Part of a small language model's weights: RMSNorm before each block.
Each number is 128 + 32 x the weight over its row's rms, rounded and kept within 0 to 255. Layers, rows and columns count from 0. Numbers have three digits each. The size before them is the row's rms in percent of the matrix's.

# layer 12 MLP gate, 512x192, rms 0.165, rows 74-122, columns 0-95
097:177068088075093143153109124079163120184158192125153138097151144118080139103155152072084115137097119159060087152099159155155111099115143143109155063135162199178112128088061104198114117135100115143078160072127089056140118180125083109109130092121155134052131113141115071141138160112136137080
101:159170090133102132146127132147114112056127196086053120111165079137161134085107196181106144114117122151126127112107151094143157136139088159064109166147093098180101142146103123051133189179143130173137158159179148161140086106159142125120097123201118132113165085150147171154133094083138117137
095:154130149115201174123107133147145139145151153114131173148134148175163053119115136192180167113137107135111067112123123148133109150102124130121157071106085102088187185136120186132118153156193068144144098100126140041141083147124157138102121117121134111104149123131080147104177116164188104141
102:132132093125174172054147148079140113191110151162130102100189132131167183117085091200133150143174142131116105116154120137125134138116090087125133137141130150120108158121138180182079057168107141074103107102142153151107146112173075107134096106125081115145122155124163131131147127132127132141
101:169186141147125122104190138149135063111146156105083130057158157103167132144162199144157163115145107142139168113155149181190177056096139170089129111167164165168111100141134150120125131129150168106206106121091101171143116072144074102152191147121139134115152144107119114167119124131117124092
100:149125133088139167099161058108080144053146131128121095112184115148091119152123089095087127108178146110119119153244127110144123138173097125129141097124123157106133109082179161131070140181098118167147066137131159133178097186111078151160155149125067132152116098151173117133101137112072131123
105:131143079120129142168124105125185116197129185097065145160114180131156110144117099165092136081153135127119148123145152144138123120122149127098164137108124121144138136110122128161101021112098105085098150132132106113074120134117171138103172166050069141122115185119112179186159159146140142050
109:167113120147171158117115119149136135121081118140088098167161124126086119058102128104086141167114158123115104105113202159147155133142182094141138133173139087104095161092138128077084136120111075144083102134073115145143126111134151164143122101151134115128100225145092121186098140104103184086
096:110082112091098175137082146107116151145186132082144111090137107179115083155062072186103209150101118170126085119157177054151136163147120158148155160158149173115148135147098132064142104107143155116089100078106080086101095142207136132086153084100133102136130135142111145152085141098166112126
103:098134117102123106065142104146135175100159149111117163107177149172166134176144091162093085163141121081151114083092105090160136203237139160161077115072092153144101162142197105116104109171135112108203138122154130120102181139118124150124093024113108095105115202176138104149136081154091155132
099:107054181158173165152104117200163109118125129136141127197153120070080116126175105128076104137134127121196224175181179155115101103102123066140111126160121109136116127148153140102185117054115142133137128136132130151136144151074132126135110128133197166186070197110066164155124099101136146091
098:114091133110171084140194074089113116158109090161151150146181129173137147117103099128150145154092146150131155146164143126112151151099072098077078113171168107176069205100115088097084127145181106091165133113120115124140175082098188026137092139099117136121172144141166122085138100086117081145
101:056134105129109089164130130097142096107112113145099126179128124174113148090062131133134089101182163110132117152242131135130155070164148095104076131131168065103104133136107116140123121084167125135049142171083080155152130093107170161083128119144132115131160159116141095115137109128095103166
094:181148150116127148145145180109132138074182128135118064177081166118143161091112155125162119143139070161118115147131090134169161128180194112088078141107062149109137121181153123132148105140176072071173154142061125155160147104124117130140112107097124131124083139121107080087187141116096078116
104:047116088112132129133131152150106117112145165111093139104138114117174130134115154129168074102089089129130183096150102127151159103098086137102115132129161113116118129120120124150143085160093103122105139155184067146105200131183131134121213102140149169132145152101145150160217061092132117099
105:139124108183105087081094127093158166129108129134155158165137184118127059067146132156171118141129144170086151136115155144126130079168134139091069036123144185104137103125167061083098188120065125099100151163018125181144115099113103176127096099145124093151170206130132121182098148132101150149
094:165134099182195145158117118124154111141138103114094142108140086146142196112177194118150161065153093095119101108180134150179166141155142148170157156079146102130166144120175107155172153093142149081181125116140133136177112102113153184148149080104108135111097148086118095114147075125067091204
104:115163132118091107090097142125095119099145101128151150110141105142168134156148130169140153099142091101138204136170214087147147191189132097126136118130160121170110118145150152102116031088148108172143108133148088114169150146150125128128135140106087124132164123137128117163214016021172132115
100:118110128139107133153155149137073092166150104188135082160130094106124117118157153192096115164106101068140175104113082066097139122176095100066154134109120143124088174091140146167136103092138080136139155163132172185136175153104086151113127167094136058059090138121100097115132169074148138075
097:172111126138166204137094195177130110115116112122147104123194114173107132111112117128109147136123118112213071060108147158094119124096116183150132149095100126163102126118125124096147138115146149045096141115141129139039172136147148148124142073168138173075100213082119122085169110157136149146
096:147080117119108160064133086119173152116111141163145146135101129175103123123051148109166177114108104091123129139180129132135131122135155132146134136123138136136106128149146088143141143133147088113089165135131059134122103087171103166121167190158096148108068158087062096133068110160135162116
099:144080105130166150116136090172148140187130174138125094134116118221128142135147150084143147123074156168126123086130093116157116173124135147121103131111079138124082135136113127121094106112158108144144125122141186132083123108137117169094193110151134175103157146161164145168039111104068144136
097:074094092126151139128161161196124110144130192074064134120128140164146083143073126129166100098101115123102123163111087153117209099157123145140136186132140096135158077083154034131150103123061094114115108125135065128088107118088158124152176082164142088071115133154143121125090146107117100160
100:092092187096139130123165086134101105124141168130161141095170067113113085119177140050116133161107086121125127192118066140117149111098116125123109144126119136123167153129164135139125124166176124180100145087225136121119212053111109117113106138119164119118139111184179158106112168104120121144
098:100111130141101076156094096156102143104131107104157172150131093159146167129136172128097153129123201125170074079138162123165090136131166159171136149097188123136127090092166079182061097144135132066175162161124149121144159101134088146116139135154060121087018110129107134119101124069132150117
100:132127136153122141167127126066138108130133150113172101096148176134142177135119147082102069121131139073187091142098083097116099178116104122128134183148074137116078146098115174108156144120123119159160147123138136131127119051137128115160151138124127090140129118099115163174110092132241145162
101:121169179129148174128144134113156179146085112138106152116102074096102133119133191095111116155172111153097140159172159144091197167117105125109126125156143135130119103140143120105168044179184140160184167088164147121177093142144102135112111142105116108126081171099088140095132158124123142149
098:180155114112138164121103193092096142142086130151158123144119120153166121121081166117194135091163111153065119113113144090098122171159112132116094163099126065096148179183134157074126116185142134121115171068135120085124133151170101146203155135166117139111131117090162094124128151116105089177
099:116128178151129143159093141142127112090097149086118140123113081131088172136146109097058143123189167085101159144129106043174150134173135112119104104059157056135162128080112155085123085151110156166108141141106158143140130160185108192107153192106100114124126160061106147110157150107164150080
102:082151185170124111165128128138143127188152124184096121107120132138089092194176134160086135130117139163159193085106186142168190173104120112100088132114147162139141181100146178099125129094183113137133174087163098137197148101135137148130104168161120135121173093105139182185134151018084130168
100:166110140145088132107151148180091109169082091096048089153104139082136151143113108092160121125133162171102112102154159082130124161152146095138117070120093102118140134141152167066160109104153168132127177127122182099169199111173190083104094075171078135123231105067155069135121136121094130169
098:087166153183135160173110161151123154138144155093105158176136107162115096146149120097201135107157085152081137125154133154175137128154167128137101121032156108158131078127102155134117127158178125066119183105121122104188163127106095082161128140139130110138109133147146123194093096101112169125
103:068129136146151129116105120070112163130117078143110041113172104185115157128112156149152183128127175132154176089158107132109151129123181145200113140165127105167127199136127144123068131155156091111157142085078112163083108148068055094143101188147121134161090115128150152109142130083135097057
097:169119046187136153127127141094100182101095121149102087109151094125046138165143108154143104148140154149122143147104153121125163120074111142177204163139088130139158118065091092125164204155080118129098141198138152156140162183149132124129151105129112130111098118177130117099138154223146079127
098:133146158117094133147127122160167130131119141108110093104108167160151098086137133229121141101109168100162184134134130096146141114075076125160107144102183133137137150133132142189090166077167167174101112091217096167055145136090139122100122124144130136111105105118123141142137133076140184085
106:122140126131139142094112114103097080112098105191097135152100138183105128184089152197132174120146091093078139122137121144201145090178101135150124077127116117152130104150101108150157134101146107132118133096118107190065206115119112122176119125089089110124132187137126144135134140125081152149
103:224137137087132092147119141140097118100167147112048152167179115142096129069106115163164107208121138070110170135123104101151091133131143123128139152123107146137134137181086066092154115104078131143171185184140086154107181159164147146151136116148137110173077121111151117147122146136181120090
097:161163098070122147150131129160164126120121099098213065119081102198134115112164124093155102079189175100102093154106134132084108134132176106168117118152116117136156155139171150125170065116118171131039113140116134120114138184195119138115145086146127136145137146178189145127159098110103103138
097:145160102089054101109121131156143126081091147179125135101083140112107129149119172133108145132142133180166137156111106137192102049118101137120101144147171130146121091061070125175174131155167125119159138147155132109150107034194090132124096060083106086155141145117136092149139171123085169078
101:130137096103137143096105146140158149103096154123131137085091178129122150095150139086160074118128102108101137134144085117108128132129149089079120160135132103081087113133171132119075078127110113129168106134088147098189125133099129191169116126148098082053156061132094140155176087170150059160
090:104163119137131140080100105123143123138095176172145070136140158058128045097098130105123105118149184157128106168089128107139062151144133177142093148126186096190149137077155144091168088165186150194152075111106106109101156183120099095168167050122106127137157164135115078085189099145095080160
105:153110112179132214120189108124150081138123149127170116167092185142084108108107125135148191138169108165134138137138155143161116114134151175140168109162075166128184138145051127077134157098122140219090124137111079141133125155161139111143099101137112108141157154130109125171111138156129117042
096:146124128116134138132116086073073162153151114099130102103118085149164162135132089129092124105114083204130109096187164198153121107146130074102098090107091116122085155123194152097177170148097127091066113138138142154129125156075129144124099057125187130129136094129163159139104107069160114121
103:146125117091102071126107148100097131130112150090157178139174130088154154089141118115177078103158149169148111110167111184059108171107142161136118133082136141073125127076145113140132133119079204206103094157192132163121140163128098133120135145167109079104058088119116146154103096200091155049
102:124150137114065109175144174081035110106193101092143111211121131131163121140145087145166125136098140084163142130147090117133154119114098121096126137115134106134235172125119156101101105067124144108117108092129100165135169143160096121142122124144129112112111105111087188117094112123098159130
097:107126159171115095112063143196152100137079169135130126153138141126148130190135165124110133088123176161147158113115090184029115149171120124090129189208194141118132155127094134097136181145083107118129172072115134101131155173118218119132105128129109121112112121092105080104071094168068137127
102:127107122179148084195106124146136111144194113132164152136147143158083096122090126114131023134117116126116100109130117209167126151102093094138060146179075127126131019136174112146168070116158107134118132119104101106111155129094167122136111134161166131095163165118158120164127165145146097138
103:112099168111147164121115111156135123153099096137147164127119105101157117121132082073120131129065127151151151097162107088128039095119157156130108156092096136203131126112071113168057109099143132139185118146182144145136148131110138162154164122147130181095055149091109105126139126105171096151
102:140161115113132148126096134117099063091120122065126109111168180106075159132128148129128113121097141123115130069058124175099091132179092156050130136125143117135148144103173158156068108126130128138127129100137179137141119077138148158176112080112129100117145102124105144141086104160123060139
# layer 12 MLP up, 512x192, rms 0.165, rows 74-121, columns 0-95
094:191157158128128141172090160088168184139174100081137163182160152197182105155175096159110115092134076109146137114126093185109128154164134169148163096124136142132160073114171084092125117175101123145111129213138119112153133105117148105130173117113114135101177188099194105143173174101133088083
100:134139111128102144155135126172139144108137121176148119178160130112141090126208114076090091178084108198123141097106148146106155130174080151098102200124097085163132156113135146160090108098128137142142144119097118112060127138105185129115148147136104133154077127125133094071116118103138133179
099:160135148122158132066090081132145117115132206125146144179101177156119161137112121134138161093062112173179197154120076163148134110175111146070100164154117182130090091126166192119101188188144144145136164134121157108168135136170195123117129131117149117160165141154089095142131085174105113096
101:061079097100149082129119080060075087147185195125190102146124167113082155130137134115137159176172114163084077071121074101163092152180102119146173152134173130153121152114052139128128166138143126121121097091087191117166141127159147080116120165148117104168124180099079156135073091122092111102
100:202093162074073169195108099165189134141166159145132092071144132111131138165117075152178150141117061192174105133067162112142094091124209087186083112112140088138111203182117136136137190131129167138086135151123127119159172131103104116124143116071170151116104158145102099186148145170174135164
095:106112059178138159076148104135157123151126080144153110172105127153143162123102150090061184102127152164074129123163193117105117114091142100086150129194131112156099118158143118087159114124150121104198138132103063141087118128138220137116134092189100137132094132178180131145094119120150161103
106:131171111100109121160200088142102113167133160144082080127070141154152133114149167150130100121102097130106119112216130123154067151122082121113167136148050105136137148102112108148103163158091163096119056120075115135123180111192109169109138122160080134117169115086123178146143136117100158077
111:126137151126138129081156121146123168179133121124105131152180141022103167055115118081074052143129131111183091097097189086144125111116135139141163147116160147092120133140105155089102174136122127092134152141065105116099128174131087078092135119113160142089132136127145115165065150130138162131
099:138174095023117084072149115123095108145136138148168146102129116095152087157109103163104097082070146122130150113194137059112203090133148113160138111121162117115181161155160121091179116147098090152164097161102111100158091137106141151106099154174114111119131180139124099154129135149143154091
101:099112179121179121179174134141154113140128141104108123095125078163181181134175140135128089145149157088089117068108134069125163175168095148132175100131141167152161135145114105107190094128134162102108172116148099113135102102117093087045076095157108173103138117128146080116093105105120127156
098:099110067142110122143162095159126138110130142116091129140122118098127158126112105125116157115095132123057141115135106173153100143151130058119087111107133129140177113116097109141163118082154075125148128126131217183120102092140154127122128163116147102148154093121160162155054112144107089133
097:103148106152125140080141178110145136086114190109122162052156131167110083120107104125107083108106166078149136141152175122092088058134208100115123185169099116139111070137099116116169135060113122132121219158099065146083056184109160145072136098133149170138175183141079158111126145114170099152
100:165127204121085136122108125121148164114175152070156114100103120149095115094140162151128156091103209091126087139118138135111128158209164086128113160113170147135147102108067137128114131125112097108122111121124124172177097108204144106114178128123122117117086093139148088161073073117084147103
099:127148126119095087108149128125102136146120146133130148093125129129164084120122148101092137051109125134150152084148146113135126093133143123107084141094112089112131152172090153105153131033160112134133138174103125071106105118113143146120141122137062113083121187143093079181133079154129191180
097:105170091102095088117141101117082180186121073111129153108165140104120145129127107193119150121133132151153121136115194145154093114156151181101142132120121082097087123114160170177088057091127136134199185115119141119131080117161099118145110106063136119097112110145143150120076133106061135115
100:105067133139179056123132133192174066123164146116043136150154129123072156095108108120126126145104123141098160081159136132074136115156180129065065076135183150136148151182130146165144101116111118144127124097182085160141124134119181149164124098131149161148127111105179140165139139138137094149
096:148103086155069154120112131191135213097156112100148138162150094139162127122116136147128166201141079121109105134129114146105116099090079147129158127115174085094135131154174068110119127149159168122170171091139169133139168126118139113081171181109111144117179148139122101190143140101146132124
097:133059182151146160130098126137141196114127095175185134078119160139147188071066159121139112122182152128176161178139100160123194121104111168183164145126089097092126120156090153152089152135099126104139119144143170126158136077087190128172128167127092142134090155132148136133142123131118133147
103:171138117151092103157177146131155125104136076115181105100135107109089145098144120164159172124152093088129131208087094149152124161171142125124147088086099175144103146137114085154124131192103176147166108175135165129122176110119158111184117147138140166130113110095075141072063168144084088107
101:188130183163109137137201154109105094137147125138102126082191117149135172137119146125134143094144150107120177107167117140121169140151116132125118099111171198039119140103151167182135119083125172089100108077171159147178114098119111114150151126170157186129178150101150130169140165163099116123
099:116130064101100139108148097150173142106130110132107129037117131145192136092090161144134073157107186146113125137088127099172141145102164179132149168178147145156195114119110091161152136168155157138065120139179126143123102193178146182049139172137136147093129134131107136124149136135076165118
096:134164181105145083105172183124117165108103154133051084062209147093099145065135142123110150132177102075124097138159105071073126135105120119134138090112167053129130135154194100112123115133134125152134076138110108187109092127113141148154097156121171184119074107166169181090147105132139125079
105:105101142139105158172101135096176177155093105112139094103156112146144107113135099183155108158161125077135132126116071146154174088118057099171106114122080124116048087086175148126168127127122164143099128160114136134141133064112151143134096128120175186129109181129184071096130150084086142133
097:082134124128123048137146113095134093090100099073111106063162126145119200189147123143177162151147157175125164170168162076122159161145149137106102080155104105155130124111152138146103165116135155119117166122152128153104186096129120197117205140146180183125128134092132130152113151139157174121
100:085134163141156090061086112135124077122135191135126111129138101140118124140160124129142139151158146150170142135096142135134121140100154050149151163202192173160208110131134136179111104168162115125081145109118130109173130124159110150109118116178175129137116118113175185125130159200125152171
092:116121166156120142199100169108139102112128156131159133095179130116166153095121133167116196109132166114145059110096179124091126167069130126143125163164148068130083069032091136167135169139151171119108129100150151151119119127109133098113122122135120064132148186152115115133127142118119149111
097:136177158146130081178079177135113104089102172133076148108099099122168079181147174078127140116091182106189100150143140110192108168146193145173168162150139064158110139100068171098169081150109125220068094130111098161113104085118129117119119123162140153111173154083135116136153104128120127117
102:170211094100171055156145106132129123143135113129063145126144114113177130152102150144097167127154161124175188176140132154099111128108125055127058105078152082106139144126181086097121172144115122162150076102088112143104104135117096150133173169128157190121130150156128090074140153149139111143
103:086117138073150180162151059150098098102153079142134167160190124169101207149134093087123069104144116090180139054092156132085177138174112138165157142134111133147090177136153100066133098134117112065164116136103164112140171112107108138112129103120161167177114092074151070093120130076151100167
097:126143093154108077093094159147166066132173110125158128180152163101137185047063142118148106145123150067118087123150104027137206125120164190105137154138185148080111144142155173077104131098151131151109150118172147115082205118082141160104099091103177120084073098115142094183121115136130087108
099:118177136134149123127081104117151139090062125203099127113100101158096144162125120119082084078184080141076149075109086152136138092131165218091125169199108178108127134110153135131122105118093174136141133126107174093169087137171138032163158115098175107145066127112119098115146103104099117155
098:169117113126128155122156137139156091196151147195155119154187166123091182103113179045068184109137111135114126116096153096160143104115157107135127140143129129098115125153140172150102142159099140089163114158150078172109107130123074173089128148130148157134175112123087067099173156160116141120
104:133141151173153109161124134161126090144124147141154130158187172068124119099137082147125151176137103081121087196140123137127134118128125136182128138162142179152071118064202155194091107141099164117167141109123179087108117120087125131096055141091076118137186128086140073139117181142155085091
097:065098092169170135152136159087122182168162151125117170087156097146124124073124133165125146127138145155090091206184130086110125124106138108112137166106124091149145100060068099095150149164126104140094175088127184103094116154147139069081177143142112142155049177136118131177117152067140095141
098:188096095156157116107176127181104151125116145150121180112116136159188091141160106107180100089110178119064188126170186146115112153132104137091136140151113145119143143125171078127159129095255184065122098136148126046139109137169130099094124114133092096132165102109127083135119123193153130130
108:117107098117121141076121128130146100120111139128108138066102135143123160178154188165126176119116088157189115089102130154072145118120091136105189144138117122108141141046092087100120145144152146060156071135118110178101099148120126099110183102140135147137196130186216121127099145129165113173
105:122124140109118124074177160070191110147141110097078090156094118145130106141105134125060084142127143131218183064158115106123069113187126115103222090139109130100077107102100120142109135095131097135087092121102183142135124087138147050128118152143165146088126121122134109108100132136165112110
097:091140105111103117101089171146081184129096084148137082167136062115065151141115157141116130141111122100081125143139112128064107164177184122098103108139112125154144147131137142123126093166111152120150134138079133093134070138151160147148096099149087110126180127111127112109118110085080145120
098:161122130161147165157106115114130174105113127132065138144056067095146114118189114210130162128081120099120130088112091109155084150167106073113138140095151112085099090151173153160123117093158115070162126108132156109186076127122110115129094044127152162117174116115138137099116110120162147088
100:155120121147117160107093121138161120146108111143086165112109123123043139135123174159145090140111164195099092198112113095147082147136182126136153129126103130026160081126161113146117132202090178098119153124105100165155123177062094136156137098147167165117129095125139136105173088096080105105
091:178134121138114106080210113164101144209106157099133143131163118118108152115117144117065139138124084118165130024096128123166136019120123147151129137103119159107084100043098128176145114137149127126179166137062142106130115135095134147138114236165132126088137112072135113109160110145144129132
100:064157155095111179103146107107173030136104100107075140103097147143116161139140088130107119205123125175141089176134144106201129169184121133150145103100093126119128090098073115079201098133105128151100161163166138174108117106143125114104174092123133148081116196113135162125101142142182122113
096:158183058133138143100125075117105110125120087140100137139126159168161107128091151119141127111137139134107128134123112105177124149190099159136130112089120106124136148140130166111167104120094148103102113158127151160131093116106120132113201198108060036115165134138144151147129134151136144137
099:108159112163059135099087128151071128119092175128140141141131152105148180133125153120133081159109191090140067100164175139102118112111144158140121144171161160126125104105141113156161135112123164186154134170138186154089118071081081068115077175131135149123144072101153141111096163096122100130
100:153136141141140171170138111103098127158138119110153120135093054137159172082153073144064146169186169129108119123084031148164090141114115130182151105113098103125148230132088099154152140113171142105141112149176146068116118096079159204105116136178146123136083114110118113122140128137100202124
084:113064151091122146090183155119137169108135126109150159119127194141147054137178066117213080092142119081122162190171099163094144098121114175200200075147169157161118142128119183114157187177115154149084147148117069095141148158117124120133132159139085138099144078173147082123122089089100171145
099:134152137152112142142172096115157118162107099191150180098120143097130157172159162082135053158108139106110144154124183120117185079103086128148144136159123073117111123130115069065141072090175136121124163120123149200153120162115103094152106159190125080154098127090113102147143109121142183095
097:053141138144151091175102107153157117130080118155115129105080131161126150127117125109065115130167091151137088150129181109115116099123108113118103116113133132192129103075116110139092079068123100122098077197119114095090153043142127081168187126089136132160140096136199132081165150129143106106
# layer 12 MLP down (transposed), 512x192, rms 0.165, rows 74-121, columns 0-95
095:141098114136146178165073160109117144153162122097038197174140119124169147140122139106148121089108185093195143135147157122106126139056156109118094122174077122135141112085145108124117117178110183161163152170105144116178165157074134101103158137169170124124083119175165151095144128132154146093
098:130158128110104146157173141100051132110079135141089123147145120155074123180057102121160175117145059091075121146186103137095167038132145072146164104143101093152140064185123181119164148117147082159116108131121087153181104146170142155090129172122142104149158096155161097128115090121156133112
096:170117132116111164190154104119138155110137158136112186153101157191143106130177121096150165143129097136116213107111126145108154126107149103142126125166111133114141134081112148185131116139143156107160102147164202080121104176134101114134155156144141124202124158130065183126161132145133140150
102:107165165123136111194139151115112126102099132115200183175127077128119121152180179121161150107111160108121132150128143098144093109071171197132139116139095070155119176131129100109087153091156163164154153138063077086120174074086165136060118145109147123120155193120117163131128097141120122187
104:145095135131090160117083093133078141105115111120113061114132071145119127130139066069131156173165152175091096170128183088025135124124104091121156130125110136108108163077118115137152190167174083127137134130128186115076122152132094165162099171131207119165155107174137131124157141091150215153
099:147111154151138140122154109125122134147128111144180172061185076141134168118049157142114107087115117142185067139135089144133134172151077134170070165186113172111103083122136176123126184092110128101182148107159136128109153109138148092156096173137113115137127095115131176127136120125126123083
101:161124090069159120126087093139144207141128149157162096077141097098160130122170162068127133139152109146094079101122144150111082171127161131118168093127162133141149190097134070103173165123134115108162115128135144064112153104122157081062153091148169167098143118142147147130157108104098125137
100:079110162158169128175075182103142148144139129126040150148124114177138097120134083075092225161101171095167170139131160195147072126121165172144133168120089049101095131144178132115120116093115111135126130101123136139112150093175058166138109104152125137106124116093120127143133079134119162135
102:113125074111183141095082122137080085158178160148125169168157163089051165125138185116132075122157098100085140118129083138151110129133120185119087155145143082069086093134114082100094075164151108113099152118115109069087117150105112132129106109159082153093112142127156147181107152121109109109
102:114118130071121158176143125122117113141150116071144166163169090188138152171141071162068189110181139097130176100158125093149085122139094114159117124081098132103137088101117134157150094168083135117133114118138067100137158124135125182117140084147102119185174148155131175197104153146063142094
102:140163065141082185135101135127165112119041137148127144073125081170148122128089111133160123079132143191103114119079127098098142071085125209095128116095150120097141108139159103133137138121126103148120161067118080115163116162104100140157120141084154134110166154172132100149119121117054138139
097:116136070137144131083128070131139124170117130152120111132162117133137103100157109113134066147098062095168095144142127104157102110190152117112175188131119177151135144074111148075096064142146137084087090129132101123130163164129146155120114124108107094150163159171112143143154097137110115054
101:100147120100124154121083118122117134144169138143093156177152137118140125113074101130108111129127118132115130108121183154156114076132000103181164106144159140136152148158115119019130113062147110172122112173116127098121110126063143152112114103078090118122135100152161120085145124140171108106
099:144115110150157129182121151148101147111127108185133140165170156093099088141147086121116144115122125133058145145117072150053180147135124151150107159084136158079149194139110098165109156151172143166127156236116140177144156126101110106104188105145076091172170088118169120108112132133137152122
104:173182142153138130152167122166155105178102171112087155138126141086110111113144146150134057125094189088114160132106162081034165144144107162145163099120155146148157095190116052106152192054139160127162124157114170181130121154140136114108159136161137163143108130146089116126115178109188107124
097:081111087088147170128109139174098190207076109064169128175104171175124143126095111158150112097135098133194079139107165118107119148139103118113120139051171139148150123129098122128113105117165104095162152107095165104160111121110111099133099146147137128163148111143116089102089130111117135123
094:162145152092164128181160156119138136137038108094093171072118152099131057107079120144119128152157103117112175107101156103126079129123124143100142172102151219165121138106063126108167171135096095174107114088122104130069063125110083130145111099159135160138150133150202133048132184105109127172
099:130148155156132126088160115118142131175146081109114088147097148131117107069142120177108253129141149156116100112141099200144180151147117208185171116116137120092166184198123131172104107112164155109100175105091111141143126127172161121139115133151080139129114189111062092158130139094113079152
101:110128131140122173081155143098123149085121124168114075138127109145164132144115100196147174164049171179064147099101203142116134184162150165150090142142108147185111101143174163179096128119116154143155144074192124093129137124172129091051153080160109132114103086125107125141162082152133126132
099:102139117104145165085125181116136111136115162139113108160122065137140092081140102147097112107106137170142126114086097155140080166111140066173092099135058176123132166159109164136154171133115133154145124117163064117104137102130058137097127166144118138117079120110119139122079082198178095080
102:100118116125133142121118117145108145119109129214132145165087192130148123085144137175143100111111138142184139076089159091151065009058166103129117184176112133152146106108100139145102186125141154102164131107146054120157123177186117105122113118078122106133173117111110152156116122112112146070
099:130126139072071109147130168107137141106146043054139097126079150217163133128057128148144126139062075190151114102153166152091121147114172204143150176067143111078142139161227165117120148097097135137118104136128103180189161183146116143135135164114138113130114137099164103154183109160116107131
102:101087114154158122106163156144131174155114184167094151104110140117098160152086172140085103193124113140131127103175123151146098168162109146138145122166134113141128142161115125153097154163080168176083153110139107144102071141099124187091096024111138128092137183131103186101139183084093066180
094:145109129159082140168101122114125132184159137192136136168067160199153139105088100106094149132142144222150134104142129116113142117183104126048137159142152130069088045180128146131151174161116073104115174161133077094081112114109112134074099144166139115129117168116111136117131129165109107180
101:133129111152102171138117176105133113112162115139139103140120156115144135160167085123103144160151146123133099137089117173134106112159104176095099072103097162101161091115113133094129120112110124126122128168127141117143136114155105120148118058104125098099121119180172177167102150096134135136
103:106192142133142124159162086157181150121183121160124146128169138119137130134168151102160153114131055067113150205121138099130117106166135117155103154170145141217133066086175100149101119139162169149088119151160128127147108140120151078148129112106108073152188207143144130125142149128117135186
097:139128169107129124154156122103134151187152078166077143120166128134110081101094098150131059131121116137115103123090128123095122136119095167167155095128151152116098106145120116037092164139203119088107120057142095069142144172088115154122139134115101111113144050142109138142126085118153216143
100:144186106103128136167172178111083136160153139113163131138111108141099074167129085133144163076117105115082103112126087097137115113227142096122091127123124170167090155067192213140162139191153115187142174123135119084118090196136119095130134097145102081129147085142130071133130062167136112121
101:131116148177124142156140138089104176172155051180076136090129206186095092092088098105152175115098188180098144089186158095139153156115076149185145139084148109138122135088146158130110159156148140180101058108170111111125105127144127112124154123159150155134194187146117178115122152122088090144
102:101087081104098107138130151151112070149115147132152168142189139122133137093103129102129146132182129112148142055121207166104164102145122175017159152116202149126092157118130107123203127119136084107109091096101112139108090134118098128144158108084116121132125102115105146091122134142153113123
098:152099112123174132087103112132114152141113116126128132085134106111187113102140129112146153178120116146147098121099170126093127111148056212126101105103144172109149102197100134123104139135119162094068139116131121117175147132116119085120136102119082154154089104147122131087128131096161124149
097:179121139134161118144139138105099131115119109105082157099132128138159079148119133121176001140123138099139125146134109174128106167115115130131098169153173161122063078079085132132084094062115186139132135089124175106164177093130163167165120108154144111125069114110147163111097096103149145117
107:166129100137143133173094144094140064157150133074103173129111131161083109092113153160108060110142155189138097127115116066051161145138111165143160128101158089112119134169169100122171135147088132082171157128131177084093134085115116137124143129054149151109073110165154156094114129166050063189
096:109136075138157073138125128156162114068113147119140105130182110107177122125126103166150165132093137156123106158174119110127134120111115091141158126074117182121114121172123136116125172195091057131110157138095085159147194095135163131071170110121146174153157140150104130176168139175113174134
101:136134160094130110138085121075159110072132117129139113159124115078098116117170139156198161163105118113163142144074095125120119085113135150105129131080188170155169160119108132126143175092134122203111124097181153146147112082118115111142120142112142205096075062068061133128118194120182210115
101:152158130108125144168124126141105105061133147157183102107129119116178124124091123118112145100103171108124120099112134157116136065177137088161111147111182124115109117132121163123167171184163046184117133061143105053101112241149157098105044162149126110151114141090062107117159136135143144202
103:091117164115111156117108130113130136135084144084139089147187105119112137147128131169095118097109146155147142061109157086151166085139166166131140152101144115113104112091171169193110089086133150089143149091137132116131127125150152112177132140096167129140118160146150070148103045185128108089
101:104161127134120107114126133154122083161051094107109101124147136154149127072104078136129249138122128151180164138156171151157113155103121161158175148148151109138123122154161166097081170093164118157129133122163050081134121108141128057091116137119126154153099132105138135150140176160069167179
097:219116121136166163136161094160081129150127112131173162123046107157100135147134112190141192072104174062151135126109145166109132121133143174163109091138141137154156158169118116145111123172083174101131125075135128204118143118107142125126118129087093069101155184137133045112150154106084113173
106:144138146116091133174081170143077086198114128097146180089131109105151097133161123135117105121127087069074094093097126112124077182153099169095130104148109123111115142180135152153080109111104158148117073094096159083077094059074081152177106104072134120162111086134115120082143110096128134152
095:084131186129156136140144133118092135143096115126078172131172133165099150135129084158175171122064135111112117209085170121122181154134097134115125094132111068144132152111104091132159153144122081104134118152135123116111178157149108103140104113031148152145080108137102108112155152126121183122
101:111128122103145076134083106176079157101079117124155147134135154149119122152164139124082172128129088123133138083139137087127066137135129116081102115110140137105083186099075159089104119152151179072133112091101132149190141139061054121149148159121144095123142118075213131087137035119142132050
097:149064132072196135124181096111139152121141099114129087181143129084153089160151115106104042105081148186102074091184146102118163173127121125082124088132155160168108201178113106110121123173142146126119159172181113169152124129059169144121130117130128150093112113110119140113133117172185119140
101:124098150092127087170078091142140068111123127112153175147114153133134104107164167125162141078154121088095136151123119144136124196133096116142155086146133163093136104153168134178149105160104168085088141079117139168123135178209156125194132155195172140135144159176080163223124135116113157096
100:118148139136121128138098103106137148126129069130098137089141169135138122111089110113154197169138141196121157150117131070149154182113105116104079157191100098116170098119107107103152137143148146180098078134144148095176180172127103094052126075105092148198054147173055111085104127105101145109
096:144106114173116098099082135111110168083123128135107114117146164161141103115124145127159255154177142115117052163106135133148178186128139075115116088111095131127156174145063135114166110142086081157133150138140147179115112111162148073151096119127140131084113144149125195134080134078094130155
099:143086156149137149109159150134125167187100090133107093116092116130162095194104103163089093132108144127119139079113071089094166129120202120167110088080155142118077175162122104142119074148136188150132106129123168128219138130156131095113137144120101167070153149116067123129119077104096139116
098:133071094182166154144092111132161168117115169093177149141166103156124123134102156099127120131156147158176121101043080113083103108102096102140115160110091120114126098087144094140090121196164145151133063133193164151166072074121171129146157170189128147128087107107121094115134095089120159064